Part of a small language model's weights.
Architecture: rotary positions, biases on query, key and value.
Training: a variant of SOAP for these matrices, 2547 steps.
Each number is 128 + 24 x the weight over its row's rms, rounded and kept within 0 to 255. Layers, rows and columns count from 0. The size above them is the row's rms in percent of the matrix's.

# layer 10 MLP up, 384x128, rms 0.0821, rows 76-110, columns 0-63
size [ 98  95 102 104 100 100 104 100 102  89 106  97  99 105  98 100  96 100 100 101  99  94 104  99 105 101  97 100 112 110 107  98  86 100 100]
[[ 96 121 119 141 127 124 169 129 152 141 135  72 126 126  96 141 139 162  98 126 133 161 105 155 144 105  95 105 143 116 125 102 139 156 141 106 129 115  79  60  94 114 120 159 145 157 112 122 133  76 135 183 146 176 146  75 141  91 119 142  94 140 110 107]
 [154 130 130  80 157 185 137  97 127 151  95 120 167 151 132 106 122 152 142 143  91  90 135 130 170 141 118 148 130 127 120 114 134 128  98 108 137 130 141 123 151 158 156 140 136 112 103 143  95 109 107 160 144 129 100 124 105 129 116 136 117 129 142 112]
 [113 136 151 171 131 135  91 111 123 122 105 124 103 127 116 144 122 180 134 135 121 127 122 147 160 119 111 138 109 113 158 169 112 134 188  77 113 151 139 131 128 109  78 138 124  96 144 123  70  97 103 135  98 158 159 143 126 136 119 114 130 108 117  90]
 [141 131 124 128 125 139 167 136 102 120 120 119 147 125 143 109 128 171 141 106 114 152  73  99 107 145 114 134 120  90 128  98 145 118 148 144 114 164  97  99 113 124 131 136 137 215 151 147 172 134 107 160 145 168 136 122 137 156 137 118 128 162 171 163]
 [138 156 115 105 168 112 135  76 148 129 127  63 124 137 126 130 137 144 112 123 128 126 165 167 141 155 128 119 120 198 134 105 139 131 145 126 162 119  92 162 119  95  99 130  96 112 149 110 149 174 140 145 136 123 172 117 127 179  95 128 103 141 170 120]
 [102 109 145 129  80 141 138  90 158 117 167 158 102 163 101 161 126 166 155  92 112 112 122 120  89 158 117 133 132 106 116 191  81 145 159 143 171 128 129 112 116 135 119 166 111 147 114 139  98 134 167 168 120 168 124 153 125  97 107 146 148 127 116 152]
 [158 100  47 126 134  90 161 154 129 104 121 145  94 126 192 160 129 146 148 157  76  77 142 127 142 146 140 125 124 136 104 128 134 147 131  94 149 141 152 104 130 140 122 152 125 122 136 111 142 123 144 125 175 120 119  89 150 135 142 149 135 105 127 119]
 [135 132 144 156  98 145 127 162 175 101 105 140 113 134 125  91 140 135 127 156  85 118 124 110 112 150 111  75 129 116 120 138 157 135 179 137 126  90 155 174 124  97 110 133 181 155 108 140 124 144 177 129 112 153 104 133  95 122 164 111 104 120 113 105]
 [162 127 140 110 118 110 119 141 138 122 101 170  85  95 121  89 113 146 189 161 146 114 112 167  89 118  89  92 122 119 148 136 113 158 124 141 129  93 118 131 128 130 140 123  86 126 115 140 118 126 141 115 144 114 104 104 131 131 128  84 187 157 106 127]
 [107 158 150 118 132 137 101 122 146  92 136 138 170 162 146 125 119 100 120 117  83 144 116 131  80 128 121 112 100 155 135 149 143 160 125 111 145  90 167 110 102 171 124 140 130 124 147 132 116 147 128  91 115 119 141 110 158 121 108 176 184 141 119 117]
 [134 114 111 146 134 137 169  93 123 110 156 122 143 131  85 147 135 143  99 146 151 155 148  73 152 133 123 106 153 190  97 127 166 103 131 130 119 140 153  79 117 139 114 145  91 160 106 158 115 117  90 139 149 137 115 104  99 124  90  73 158  83 143 148]
 [ 93 133  87  85 125 170 158 153  88 152  85 154 158 172 128 100 115 145 160  96 130 113 137 103 164 147 139 116 119 133 111  91 119 129 124 144 122  99 111  98 144 150 160 102 115 123 131 102 133 158 114 112 129 119 111 110 136 121 144  77 111  95 152  93]
 [181 165 149  98 117 118  99 129 116 133 108 126 140  86 163 136 121 147 120 153  99 175  99 136 145 159 107 167 121 175 146 129 127 129  80 134 147 101 149 143 127 105  77 119 140  86 108  87 127 126 133 122 167 129 135 117 125 105 132 109 151 121 133 148]
 [128 139 160 143 149 115 112 137 120 114 119 136 119 159 135 129 138 123 137 157 152 144 121 110 115 185 134 142  82 129 154 153 150 137 164 134 144 126 149  95 169 140 109 131 111 126 135 140 149 114  86 132 103 156 123 132  98 133 127 115 139 173 131 153]
 [ 84 137 167 159 127 163 142 133 163 140 148 127 128 116  89 107 124 183  90 115  77 107  65 126 135 119 130 144  94 106  64 152 157 143 127 142 118 119  95 114 127 143 139  99 105 144 118 136 126 120 119 159 135 137 120 148 132 125 115  98 134 121 156 106]
 [156  98 124 147 140  96 154 157 179 169 155 146 163 112  92 121 119 148 144 113 156 100 135 118 139  96 155 149 110 107  94 165 146 117 161 133 169 142 161 111 123 135  92 104 169 140 111 117 110  98 115 133 116  86 124  97 136 134 150 141 114 128 126 106]
 [110 128 118 109 106 153 119 179 125 143 131 119 123 139  72 172  92 142 126 130 165 164 116  94 141  89 104 146 156 164  98 119 146 149  87 125 131  82 134 117 115 124 189 121 102 116 148 127  90 131 104 124 121 158 156 170  97 117 151 126 132 165 126 155]
 [109 145 119 149 146 139 158 130  92 126 131 157 142  94 129 123 151 115 139 147 122 107 128 120 140 160 117 158 109 152 122 101 137 154 115 121 139 140  86 119 103 126 127 159 180 142 102 126 157 106 102 107 119 157 136 139  92 154 153  83  61 154 144 125]
 [172  82 150 150 123 133 123 125 161 116 124  96 119 146 122 109 179 150 173 131 112 121 159 112 119  90 110 150 125 150 126 106 116 159  91 152 113 158 142 111 148 144 131 107 154 112 161  95 135 127 162  86 123 135 125 120 122 148 136  85 161 130 119  91]
 [126 123  93  76 102 137 162 141  90 143 101 129  80 152 118 106 132  88 112 178  87 136 110 152 119 111 128 157 115 141  99 165 125 108 188 145 118 108 137 142 157 147 116 105 136 123 117  97 140 101  93 111 121 134 118 125 118 117  96 156 128 108 144 129]
 [167 140 156 137 126  91 143 150 136 126  99 104 110 127 123 143 128 120 195 118 156 105 140 117 102 115 117 112 152  95 105 123 115 113 100 137 125 112 172 142 137 165 100 110 121 128  99 155 112  82 153 109 166 132 178 112 138 158 165 122 155  84 146 141]
 [155 108 137 144 128 183 143 141  89 155 122 123 122  77 124 107 145 137 115 180  95 108 134 124 123 142 115  89 131 132 148 176 130 128 124  96 147 112 170 129 170 110 136 156 121 116  81 150 157 119 110 150 151 157  85 172 145 184  84 123 128 131 115 157]
 [132 174 121 140 131 118 100  89  97 143 135 125 116 109 154 101 147 138 161 139 139 134 148 158 114 114 134  67 111 114  86 136 136 118 111 188 110 145 114 175 110 151 146 144 125 100  96  87  74 113 127 106 143 139 151 121 133 146  88 103 122 166 130 125]
 [123 162 104 131  90  96 104 108 106 155 132 157 130 149 175 133 132 154 128 136  96 151 126 113 186 104 126 110 105 108  88 169 178 106 109 128 162 140 103 103 140 146 112 120 179 131 120 164 129 117 106 126  92  51 145 138 166 122 126 145 126 147 137 159]
 [137 119 134 158 145 124 150  99 111 114 126 124  97 116 142 142 149 114 135  89 158 117 154 126 115  97 132 142 127 122 130 118 167  92 128 105  80 106 129  75 111 136 108 114 143 153 150 103 122 157 117 144 108 152 157  83 112 126 117 116  69 161 120 151]
 [140 125 138 159  96  97 136 114 111 132 106  97  95  80 154 165 117 140 124 124 103 175 120 134 102 121 144 143 110 121 107 100 102 167 133  74 106 170 152 106 133 118 116 110 124 146 150 125 136 156 160 120 140 137 106 136 177 129 141 125 117 142 126  82]
 [130  72 136 132 156 130 174 149 150 113 146 119 158 128 123  91 148 152 104 165 143  83 154 112 146 171 101 115 103 116 190 149 133 148 112 128 144 107 130 108 108 156 164 115 121  86 125 149 161 139 106 110 109 106 171 114 109 121 117 115 114 139 134 123]
 [102 126 125 108 188 169 119 115 152  90 155  98 146 109 123 129 148 121 127 107 187 107 101 128 164 109 123  89 106 119 136 156 134 120 146 138 133 102  94 180 131  98 108 106 118 131  97 100 114 146 145 146 106 139 187 137 146 141 130 151 136 139 162  69]
 [104 168 149 139 147 122 171 112 140 124 136 152 107 112 141 136 107 136 165 140 164 141 144 122 132 149 114 121 165  89 105 166 124 166 104 147 166 150 132 141 103  92 115 116 105 104 109 111  69 143 135 145 134  94 114 166 158 138 108 101 148 142 128 124]
 [129 148 147 147 127 124 172 127 137  77  85 140  88  74 157 138 108 114 148 123  95 110  99  80 169 127 148 107 147 131 108 114 151  80  92 120 129 138 117 146 107 129 115 134 115 143 115 114 107  98 144 109 113 119 126 164 133 136 151 108 105  85 129 157]
 [125 142 134 133 135 142 138 129 127 129  86 149 124 130  73 118 176 132 107 114 114 135 112 122 121 149 110 106  94 164 151 129 119  75 132 113 159 147 175 180 106  97 142 118  97 100 120  94 100 130 106 134 134 135 135 110 116 156 167 220 104 137 137  84]
 [ 66 105 120  79 142  89 119 120 121 150 147 150 111 154 106 148 143 157 131 138 151 130 101  70 167 126 150  91 136 133 139 117 153 136 147 169 130 112 128 144 143 146 130  96 180 140 107 100 130 147  98 151  87 106 143 149 142 127  76  95 116 147 120  82]
 [130 105 121 172 109 108 103 176 103 175  64 143 142 149 161 114 148 129 128  79 115 116 141 129 147 106 110 109 111 152 130 137  63 107 142 137 124 118 161 130 176 128 134  97 146 128 135 158  93  84 132  99 159 130 108 125 124 113 128 135 126 135 139 150]
 [123 146 143 140 145 150 180 145 125 141 129 149 131 163 133 140 160 111 122 111 101 134 109 110 134  95 159 147  84 140 109 154  96 136 151 119 147 107 134 158 152 109 105 144 159 148 176 157 114 113 166 109 103 122 106 132  81 145 137 206 138 147  80 132]
 [ 85 151  79 105 131 117 147 156 132  90 165 159 120 117 168  95 138 125 141  80 142 114  92 124 142 161  98  95 107  96 129 144 138 128 114 105 103  85 140 134 126 121 113 106 142 135 139 121 125 106 158 141 139 115 154 104 159 143 144 142 137 110 114 147]]
# layer 10 MLP down (transposed), 384x128, rms 0.0829, rows 76-110, columns 0-63
size [ 99 101 103 111 102  96 104  99 107  94 105 100 101  95 101  90 101  95 104 106  95  97  97  97 100 105  90  99 110 111 111 100  92  93  97]
[[144 134 148 129  92 139 133  99  80 151 134 172 176 133 145  96 116 141 132 124 132 111 157 103 138 131 125 170 100 120 111 138 111 135 144  94 158  68 102 148 122  87 118 111 101 142 129 141 132 128 151 106 107 127 165 108 127 108 147 103 133 135 107 111]
 [137 139 132 127 149 132 130  99 139 115 121 149 140 120 140 147 121 104 138 128 118 136 110 148  94 110 115 139 151  83 103 134 152 138 118 106 145  71 164 164 180  99 104 150 139 118 192  91 139 118 147 131  79  99  80 123 104 100 141 152 112 147  96 149]
 [149 114 120 105  98 149 125  95  90 162 154 121 143  98 144  95 125  96 100  92 124 111 129 171 136 169 138 139 102 183 138 131 100 161 108 160 144  76 137 109 141 122 173 135 181 126 101 165 157 174 153 110 116 139 116 114 135 125 176 136  98 138 100 113]
 [149 136 164 107 117 133 142 144  87 133  59 129 107 130 148 103 104 155 139 102  83 103 127 105 152 128 103  89 132 117 135 118  82 118 173 138 143 142 117 136 122 119 109 133 113 153  93 147 119 134 128 109 143 160  86 150 122  95 125 109 142 129 111 148]
 [165 128  93 126 137 127 119 154 137 111 134 112 142 125 160 197 134 122 149 123 130 135  94 163 104 124  81 108 124 109 145 104 150 124  87  88 142 152 153 151 140 160 122 138 127 120 102  89 138 138  80  93 142 148 136 126 147 137 118 110 131 115 123 107]
 [168 109 115 111 151 155 138 105 178 105 146 145 109 159 146 123 137  92 118 146 137 137 157 105 115  81 161 135 176 119 131 127 166 150 151 106 102 154 131 130 130  99 121 111 151 148 104 150 127 106 108  95 112 119 111 150  73 122 122 173 116 108 180 124]
 [138 152 164 113  92 132 144 146 164 113 133 160 147  81 133 167 126 154 113 119  66  75 112 132 120 109 131 143 132 135 100 137 123 115 105 130 129 147 101  73 104 151 105 147 117 120 127 164 115 147 131 125 120 180 101 146  92  93 111 107 115 128 104  98]
 [103 129 117 133  93 131 123 166 145 130 155 109 163 162 160 100 127 105  95 145 142 141 150 128 142 118 140 157 176 110 105 133 131  93 113 134 134 140 112 116 113 152 115 160 120 104 142 109 124  92 147 118 160 142 126 124 141 125 167 141 112 125 116 123]
 [136 152  91 133 101 115 142 163 147 150 140 124 143 151 142 114 151 168 157 123 165 147 140 128 139 120 101 155 150 148 142 154 105 120 160 179 114 131 131 108 127 115 137 140 131 115 129  86 132  90 148 147 129 143 175 155  83  91 123 111 105 125 127 125]
 [157 133 192 128 161 114 115 153 164 131 118 175 133 184 121 151 124 117 144 152 162 114 158 122 166 137 148 121 177 103 141 171 147 112 142 112 112 152 137 167 136 133 130 136 134 120 176 112 130 116  68 117 130 108 106 116 174 151 138  83 149 145 135 136]
 [127 107 131 129 114 126 107 130 131  60 149 142 178 144 195  92 111 122 117 170 114 125 119 123 108 134 125 116 134 102 166 135 143 119 124 115 116  96  83 130 134 140 105 121 133 128 124  80  96 105 120 135  86 120 146 143 169 123 111 153 125 106 134 108]
 [174 102 111 127 173 107 103 166 113 147 103 121 153 101 110 123 159 153 124 163 174 139 144 138 122 181  92  87 115  98 130 121 106 142 107 136 100 163 128  94 131 105 123 137 145  98 132 120  91 125 164 139  97 147 137  91 116 152 130 117 147 132  56 158]
 [ 82 106 112 113 137 125  95 163 152 108 179 141 119  93  76  99 135  82 137  87 128 102 146 129 102 115 116 134 113 127 116 105 167 125 116 108 126 164  51 118  96 109 120 126 144 133 125 105 156 107 113 109 100 103 137 131  92 133 134 120 182  97 146  90]
 [121 153 133 133 116 117 106 145 169 114 177 104 150 107 107  78 141  97 159 120 152 120 126 121 147  87 135 160 171 128 141 123 148 159 146 111 101 112 136 136 102 134 164 124 143 158 116 120 153 103 141 119  80 119 176 119 116  99 134 133 150 102 114 123]
 [119 152 117 145 135 130 143 159 142  78 146  52 164 111 115 124 140 159 144 124 155 183  86 101 113 102 154 169 147 121 118 136 152 136 147 118 140 117 142 163 149 108 125 136 138 134 116 153 156 137 144  87 121 135 110 135 131 136 143 124 120 130 152 139]
 [ 95 137 130 138  88 141  97 139 118 106 150  97  85 157 115 127 138 131 122 141 139 127 147 129 134 170 157 123 153 144 120 107 128 129 103 125 132 118 163 132 134 134 112 145  90 138 148 126 115 163 115 120 158 174  91 128 155 165 101 146 110 150  77 100]
 [146 136 151 177  96 176 114 140 103  88 151 139  92 105 147 124 160 136 137 155 147 103 154 152 137  67 161 141 102 115 105 127 168 124 137 113 147 142 124 165 111 138 128 127 102 118 169 136 116 118 123 145 134 136 154  98 115 121 102 181 140 101 183 137]
 [150 152 119 110 102 117 169  99 131 142 139 111 132 189 124 150 126 116 115 133 125 162 105 125 118 148 106 134 126 108 130 118 129 148 119 160 168  93 128 172 120 114 148 124 143 164 149 193 112 116 169 134 123  98 122 165 110  93  90 134 130 143 116 135]
 [141 153 147 154 115 158 138 147 134 121 103 136 161  86 181 113 135  89 127 142 122 156  89 150 146 127 131 109 149 121 127 139 116 120 133 103 113 140 135 113  96 125 145 127 132  79 148 117 162 130  97 149 129  83 106 101 107 133 166 119 184  98 165 159]
 [137 126 118 166 160 114 131 140 105  90 162 145 119 145 116 116 153 126 129 117 140 128 145 114 131  98 180  88  88 135 133 108 102 126 162 166 155 138 140 123 125  85 111  86 211 107 146  98 139 128 151 133 167 145 132 146 152 122 146 118 152 124 132 121]
 [ 97 137 126 137 101 153  98 156 151 125 141 118 149 111 110 136 118 156 156 127 151 144  97 109 192 102 144 142  90 110 137  93 185 137 120 159 146 133 119 128  72 128 169 114 126 133  99 111 154 106  98 113 141 155 110 146 109 146 120 136 121 115 143 132]
 [138 145 127  98 141 131 111 116 129 149 120  99 156 121 129 140 164 100 132 136  93 114 129 147 152 128 166 125 151 152 184 134 185 122 101 142 107  98 138 102 111 105 192 143 122 109 202 120 137 108  98 124 116 132  83 154 102  97 103 134 145 173 152 117]
 [ 94 137 139 159 131 176 153 112 135 139  97 138 126 111 123 149 134 140 156 145 139 150  95 118 113  91 166 153 118 129  71 157 146 135 106 118  95  96 134 132  89 138 167 145 157 125 140 164 136 136 135 144 103 162 143 147 116 110 111 151 105 122 178 125]
 [104 144 152 125 118  99 106 138 106 135 127  86 156 140 110 153 127 139 130 145  73 170 138 159 122  85 120 144 143  98 119 152 139  98 109 168 135 121 129 125 109 153  82 140 137  81 140 100 111 132  86 130 144  92 125  99 135 141 114  93 103 145 115 142]
 [148 123 123 132 123  83 109  96 100 157 102 127 131 145 112  56 153 158 149 136  91 118 139 144 110 149 116 135 116  87 175 111 120 108 150 123 159 155 146  91  84 117 133 127 169 122 133 131 121 138 148 118 103 129 126 138 108 116 116 118 141 135 128 142]
 [171 116 145 165 131 151  85 126 128 144 124 154 119 101 168 162  82 166 121 146 162 113 157 127 112 130 117 144 181 127 122 129 122 131 101 134  59  90 129  87 132 127 123 124 102 120 172 105 104 141 163 111 135  92 105 181 126 151 126 110 127 170  99  93]
 [121 140 101 155 161  90 139 123 120 155 144 177 111  99 100 103 131 121 152 109 140 137 171 119 146 100 149 125 128 101 140 131 131 184 110 164  83 116 144  93 144 127 132 119 146 140 112 102 111 114 136 135 106  95 172 111  96 147 150 151 155 117 144 163]
 [120  89 140 134 137 109  76 100  89 140 140 143  89  93 117 116 169 111 132 163 107  84 151  95 195  95 134 158 106 153 136 104 158 136 142 115 108 124 149 149 140  97 121 142 123 103 104 112 153 125 139 120 145 148 117 158 127 126 188 164 169 143 143 109]
 [ 85 106 161 183 147 103 149 132 117 127 133 136 161 138 120 129 167 161 117 187 130 117  99 104 127 104 139 167 120 128 128 143 147 110  97 139 141 145 120 128 105 141 149 116 112 120 106 127 139 136 133  97 148 120 128 121  97 130  91 133  91 112 125 126]
 [101 157 171 168 123 103 115 155  87  92 146 153 147 129 154 113 125 169 123 116 105 156 117 118 129 150 130 141 128 136 110  91 110 110 103  98 116 138 155 151 105 106 126  90 179 101 147 122 147 145 155 152 108 131  88 122 145 114 141 143 101 150 128 172]
 [111 127 152 136 106 122 112 112 149 171 154 129 157  88 105  70 152 139  83  94 158 169 110 140 152 139 117 112 143 120 151 100 142 142 149 126 175 142 169 136 103 121 110 140 139 115 101 114 118 141 130 130 131 101 152 147  62 109  94 113 123 108 145 108]
 [101 109  93 142 109 140 157 122 129  84 149 132  91 138 136 156 156 134 148  80 138 129 134 116 132 158 126 117 159 133 106 179 100 131 112 110 139 116 165 113 126 127  98 140 141 127 156 126 160 105  90 120 130 155 110 127 129 163 111 129  83 136 126 135]
 [ 99 159 129 124 135 135 100 154  70 138 145 141 134 181 118 168 142 125 112 128 132 128 151 144 154 125 112 140 109 178 166 118 139 125 167  80 158 141 141 155 144 106 150 128  88 156 145 149 128 122 118 147 140 171 172 172 119  93 155 106 135 111 101 174]
 [ 98 106 178 131 106 146 127  91 179 150 130 129 156 147 139 185 168 150 119 132 110 144 135 127 138 131 128 111 128 172 142 112 103 144 153 138 121 116 151 132 139  99 141 102 165 135 136 131 118  95 121 144 148 112 110 159 129 102 183 133 138 154 132 133]
 [120 103 113 130 106 175 154 105 143  96  92 135 118 122  97  99 115 130 129 100 139 182 160 174 125 125 140  83 162 118 116 130 168 140 151 120 120 160 150 135 112  79 130 145 124 119  92 127 137 154 115 136 137 191 140 127 143 145 154 100 144 128 135 122]]
# layer 10 MLP gate, 384x128, rms 0.0824, rows 77-111, columns 0-63
size [ 99 100 118 100 100 110  94 105  98 104  98  93  92 101  93 105  92 100 111  89  95 109 102  98 106  93 103 110 100 117  96  90 103 103  89]
[[ 83 150 146 167 181 112 143 128 146 119 113 151 107 112 158  72 148 111 135 138 169 199 168 123  94 124 135 156 124  83 119 115 112 137 143 109 152 130 177  92 140 119 104 134 150 139 102 131 134 129 124 135 145 147 156 151  68  97 146 145 142  92 128  90]
 [124 165 152 109 124 130 121  96 131 168 121 107 104 167 134 131 128 135 101 138 139 135 120 143 122 159 124 103 152 108 131  78 101 141  80 175  80 132 130  98 124  82 145 137 164 150 109  81 151 135 186 134 104 116  96 147  88 117 128 116 136 136 140 130]
 [176 101 138 133  99 158 133 170 170 131  94 145 103 121 130 122 125  80 155  92 101 112 116 113 109 130  99 125 145 134 127 133 158 154 105 153 131 120 130 165 101 121 148 148 180 158  97 120 135 148  89  95 121 143  84 123 129  90 131 132 130  70 128  99]
 [149 127 134 150  95  81 145 143 173 125 141 140 111 109 136 130 123 116 148 178 100 116 165 105 117 158  69 136 111 127 129  78 135 147 131 139 118 128  87 125 141 139 166 129 134 131 107 121 138 158 120 135 142 140 172 101 118 117 126 111 129 106 125 150]
 [151 152 103 128 133 155 131  78 139  98  75 101 115 101 116 137 138 138 113 128 102 113 135 141  88 132 136 143 185 127 118 121  76 144 106 134 123 119 100 166  95 131 113 118 144 153 124 115 139  95 125 118 113 121 146 177  73 153  96 161 100 155 119 130]
 [134 111 129 106 148 182 138 127 123 100 115 135 114  95 119 122  89 121 120 122 161 115  91 130 143 145 208 159  97 163 106  98 104 104 148 130 139  93 137 114 118 149  94 142 138 184 117 110 129 115 122  73 146 144 131 129 139 106  82  86  84 142 119 114]
 [105 119 184 144 145 174  92 147 152 106  79 143 112 101 134  99 138  99 144 111 136 134 169 104  80 119 117 111 112  95 122 170 146 125 166 136 138 135  97 123 130 136 108 152 101 119 190 171 115 181 166 129 134 142 130 133 124 141 102 120 118 129 136 117]
 [116 137 122 125 108 124 141 130 142 116 124 161 144 124 116 139 123  96 142 166 116 113 103 145 128 140 108 119 132 106 111 110 124 108 123 117 121 177 108 133 153 134 115  93 111 112 108 175 140 125  97 119 103  90 107 138 122 155 136 110  98  92 118 188]
 [106 162  90 104 142 147 163 104 106 121  61 114 157 143 103  97 146 114 134 170  97 130 144 176 129 157 117  92 115 164 109 122 101 101 104 132 138 112 128 167 170 150 142 154 118 109  92 141 121 167 130 158 108 175 170 174  94  85 112 132 139 110 142 100]
 [115 129 105 109 142 122  65 131 124 144 129 102 165 136 164 165 129  95 167 149 128 112 150 107 124 147 145 113 137 147 136 129 105 153 185 104 129 108 146 163 105 122  79 135 138 125 169 129 106 132 162 130  98 144 105  97 147 114 145 119  74  90 126 104]
 [ 87 123 123 117 174 129 129 108 134 144 142 122 146 129 120 126 170 145 100 139 166 130 137 142 124 127  83 139 154 118  99 136 127 132 150 105 145 122 128  99 135 135 160 106 114 136 104  96 147 139 186 104 109 173 102 112 121  88  77 115 105  90 111 121]
 [169 144  89 135 123 163 102 129 151 213 151 105 123 112 134 169 155 130 131 156 132 112 138 168 129 122 105 148 151 108  78 125 121 143 146 145 136 113 129 109 140 148 165 127 103 102 104  92 144 154 121 111  83 128 106 135 115  75 116 112 112 130 160  98]
 [ 82 118 102 158 147 162  86 145  89 130 123 124 125 110 116 113 197  61 156 123 140 131  98 159 122 109 133 153 106 148 129 135 102 121 142 114  91 131  99 174 118 152  96 126 115 122 111  98  99 114 140 106 132 130  78 113 133 117 121 113  87 119 157 124]
 [118 153 100 123 139 131 116 111 112 140 107 158 142 151  81 106 116 126 124 134 106 159  88 165 147 121 125 120 165 146  95 121 129 159 126 112 131 152 148 158 132 136 135 123 147 120 127 119 126 133 114  71 142 188 112 117  75 133 107 112  90 102 139  89]
 [128 145 117  96 106 118 125 110 136 116 114 149 129 114  97 170 141 112 129 124 156 115  66 143 156 104 154 120 166  90 156 155 166 104 155 131 124 173  91 123 139 136 129 163  87 118 149 151 114 157  95 186 160 146  87 147 125 167 157 119 130 138 160 105]
 [132 100 106 109 163 154 136 139  83  94  80 129  84 128 140 108  77 152 133 147 163 134 137 123 146 173 108 113 143 195 151 111 117 105 147 138 110 129 111 115 139 147 110 127 111  86  97 154 145 143 159 126 152 121 117 121 119 177 104 104 136 109 130 177]
 [157 149  90 116 102 140 186 126 146 129 145 106 149 166 140 128 131 122 136 143 164 154 120 156 130 145 143  86 130 120 115  88 120 157 121 152 128 154 123 203 115 103 157  95 137  94 107 168 101 127 136 138 101 147 111 150 116 119 107 149 128 156 153 104]
 [123 116 144 146 136 136  82 149 107 139 158 134 135 120 128 149 135 110 137 102 155 141 111 108 111 149  91 105  86 176  77 155 139 120 114 146 132 156 137 117 180 125 131 158 137 113 104 111 161 167 106 157 118 132 141 158 154 112 131 141 113 141  95 169]
 [131 133 172 159 131  87 134 172 147 171 140 146  91 134 162 119 129  78 128 167 123 127  82 135 162  98  88 115 155 139 137 135 169 112 121 154 124  91 165 150 155 149 142 121 143 124 128 139 160 137 155 119 172 115 140 145  85 106 101 160 152 136 130 127]
 [140 105 196 121 151  98 130 137 137 135 180 110 157 110 117 115 161 131 161 116 157 125 120 152 126 127 136 115 139 114  89 127 123 126 103 127 145 116 165 154 137 124 141 152 123 169 156 135 105 109 158 118 164 100  92 118 130 169 180  78 113 108 132 111]
 [160 163 112 112 134 111 118 128 122 146 137 123 106 113 109  97  98 116 102 116  90 119 114 143 140 104  99 187 157 125 100 132 159 110  67 139 118 112 165 149 144 111 101 115  99 105 129  68 160  79 117 119 127 133 138  87 119 122 110 106 131 128 162 111]
 [149 167 176 154 123 178 135 102 147 113 107 126  87 164 124 135 108 154 168 143 124 142 158 130 119 105 112  91 140 123 176 150 124 119 102 118 118 110 123 153 110 126 114 120 131 101 186 132 184 100 107 149 135 167 129 135 104 101 104 138  97 157 127 154]
 [150 140 106 167 114 115 126 138 161  68 132 117 140 127  79 207 108 165 119 137 126 167 128 111 104 155 111 143 123  82 126 156 150 128 139 160 164  82 116 153 150  95 128  91 161 127  98 154 118 155 148 137 109  74 157 122 141  87 124 152 117 124 178 144]
 [149  94 111 107 162 161 141 137 105 110 168 136 125 133 115 102 136 125 113 131 102 106 109 123 102 127 120  99 106 142 122 110 127 123  93 118 157 130 120  85 120 151 113 117 154 131  69  91 151 119 100 146 160  76 140 141 122 138 101 132 143 140 188 157]
 [134 122 131 171 157 152 146  83 122 103 117 146 165 127 125 136 139 119 139 153 114  94 115 153 113 194 134 147  99 140 102 157 172 154 111 125 156 131 119 129 132 124 132 120  89  87 133 143 175 113 130 163 142 130 167 146 112 101 116 136 142 140 120 101]
 [112 161 138 130 146  88 108 130  98  85 174 149 115 133 146 137 161 125 151 115 125  91 123 157 119  78 178 122 154 134 118 121 121 151 156 117  89 137 124 139 157 129 111 184 105 113 108  99 152 113 141 131 116 128  75 124 140 141 133 122 123 145  81  93]
 [140 126 116  97 149 126 153 130 125 186 118 158 135 133  87 138 139 101 163 135 153 129 128 106 124 130 154 127 136  91 109 143  75 142 157 113 100 132 147 157 143  91  90  83 114 175 143  85 171 127 137 135 100 148 147 119 144 154 167 136 135 141 166 115]
 [133 144 100 116 124 126 119 110 132 117 141  98 140 135 120  61 129 135 102 111  82  97 104 123 176 102 107 180 119 173 104 111 131  95 123 113 170  97 143 126 141 154 127 121 143 159  87 114 157 114  95 152 122  76 122 118 115 175 146 150  87 127 127 133]
 [138 169 137 176 143 123  96 149 118 142 126 123 130  70 103 168 125 137 113 157 106 112 101 135 100 116 118 114 112 132 102 139 152 149 119 126 169 147 108 123 122 136 134 104 126 134 131 143 151 160 142 170 116 166 116 167 175 112 148 178  61 105 130 130]
 [115 157 139 136 158 114 149 137 155 111 117 134 138 144 123 132 134 120 127 142  61 106 100 100 108 113 130 133 102 139  83  73  99 148 147 163 151 120 115 139 170 130 128 135 107  96 101 188 145 153 106 151 121 169 125 160 127 169 161 109  97  88 150  90]
 [164 147 157 104 119 142 124 119 118 100  97 139 131 117 144 129 125 101 125 138 107 101  95 136 134 127 153 121 164 166 129 112 134 108 130 166 100 115 177 104 120  97 151 106 159 118 109 135 114  83 136 156 117  96 135  99 112 158 135 144  94 126 134 142]
 [141 121 125 116 121 149 100 142 150 131  99 120 160 114 169 164 127 100 101  88 134 135 112 141 116  98 111  82  87 138 176 117 130  90 134 156 159 133 131 126 156 135 136 130 125  95 131 148 107 103 107 120 156 105  66 119 142  98 126 166 132 149 127  89]
 [111 120 105 129 110 155  85 114 116 146 140 180 126 146 130  72 129 118 131 140 139 112 140 104 136  99 129 121 158 129 119  72 173 146 154 112 128 130 113 109 149 137 114  96  67 139  99  98 134 131 123 131 116 141 137 146 140 132 155  90 128 140 120  98]
 [131 152 117 156 116  96 145 159  96 123 132 106 104  76 150 123 154  90 158 138 115  96 145 103 132 130  63  78 168 120 101 117 101 171  85 162 125 155 143 142 154 156 154 103 168 135 108 122 128 130 167 113 149 107 138 109 133 108 161 140  91 104 137 152]
 [149 156 115 111  96 130 140  97 138 126  74  99 144  99 116 137 157 154 135 110 113 116 123 114 159 137 114 145  97 192  99  94 156  89  79 122 143 158 148 123 146 109 136 105 159 134  67 132 143 137 137 118 140 144 152 120 125 122  99 128 134 162 128 113]]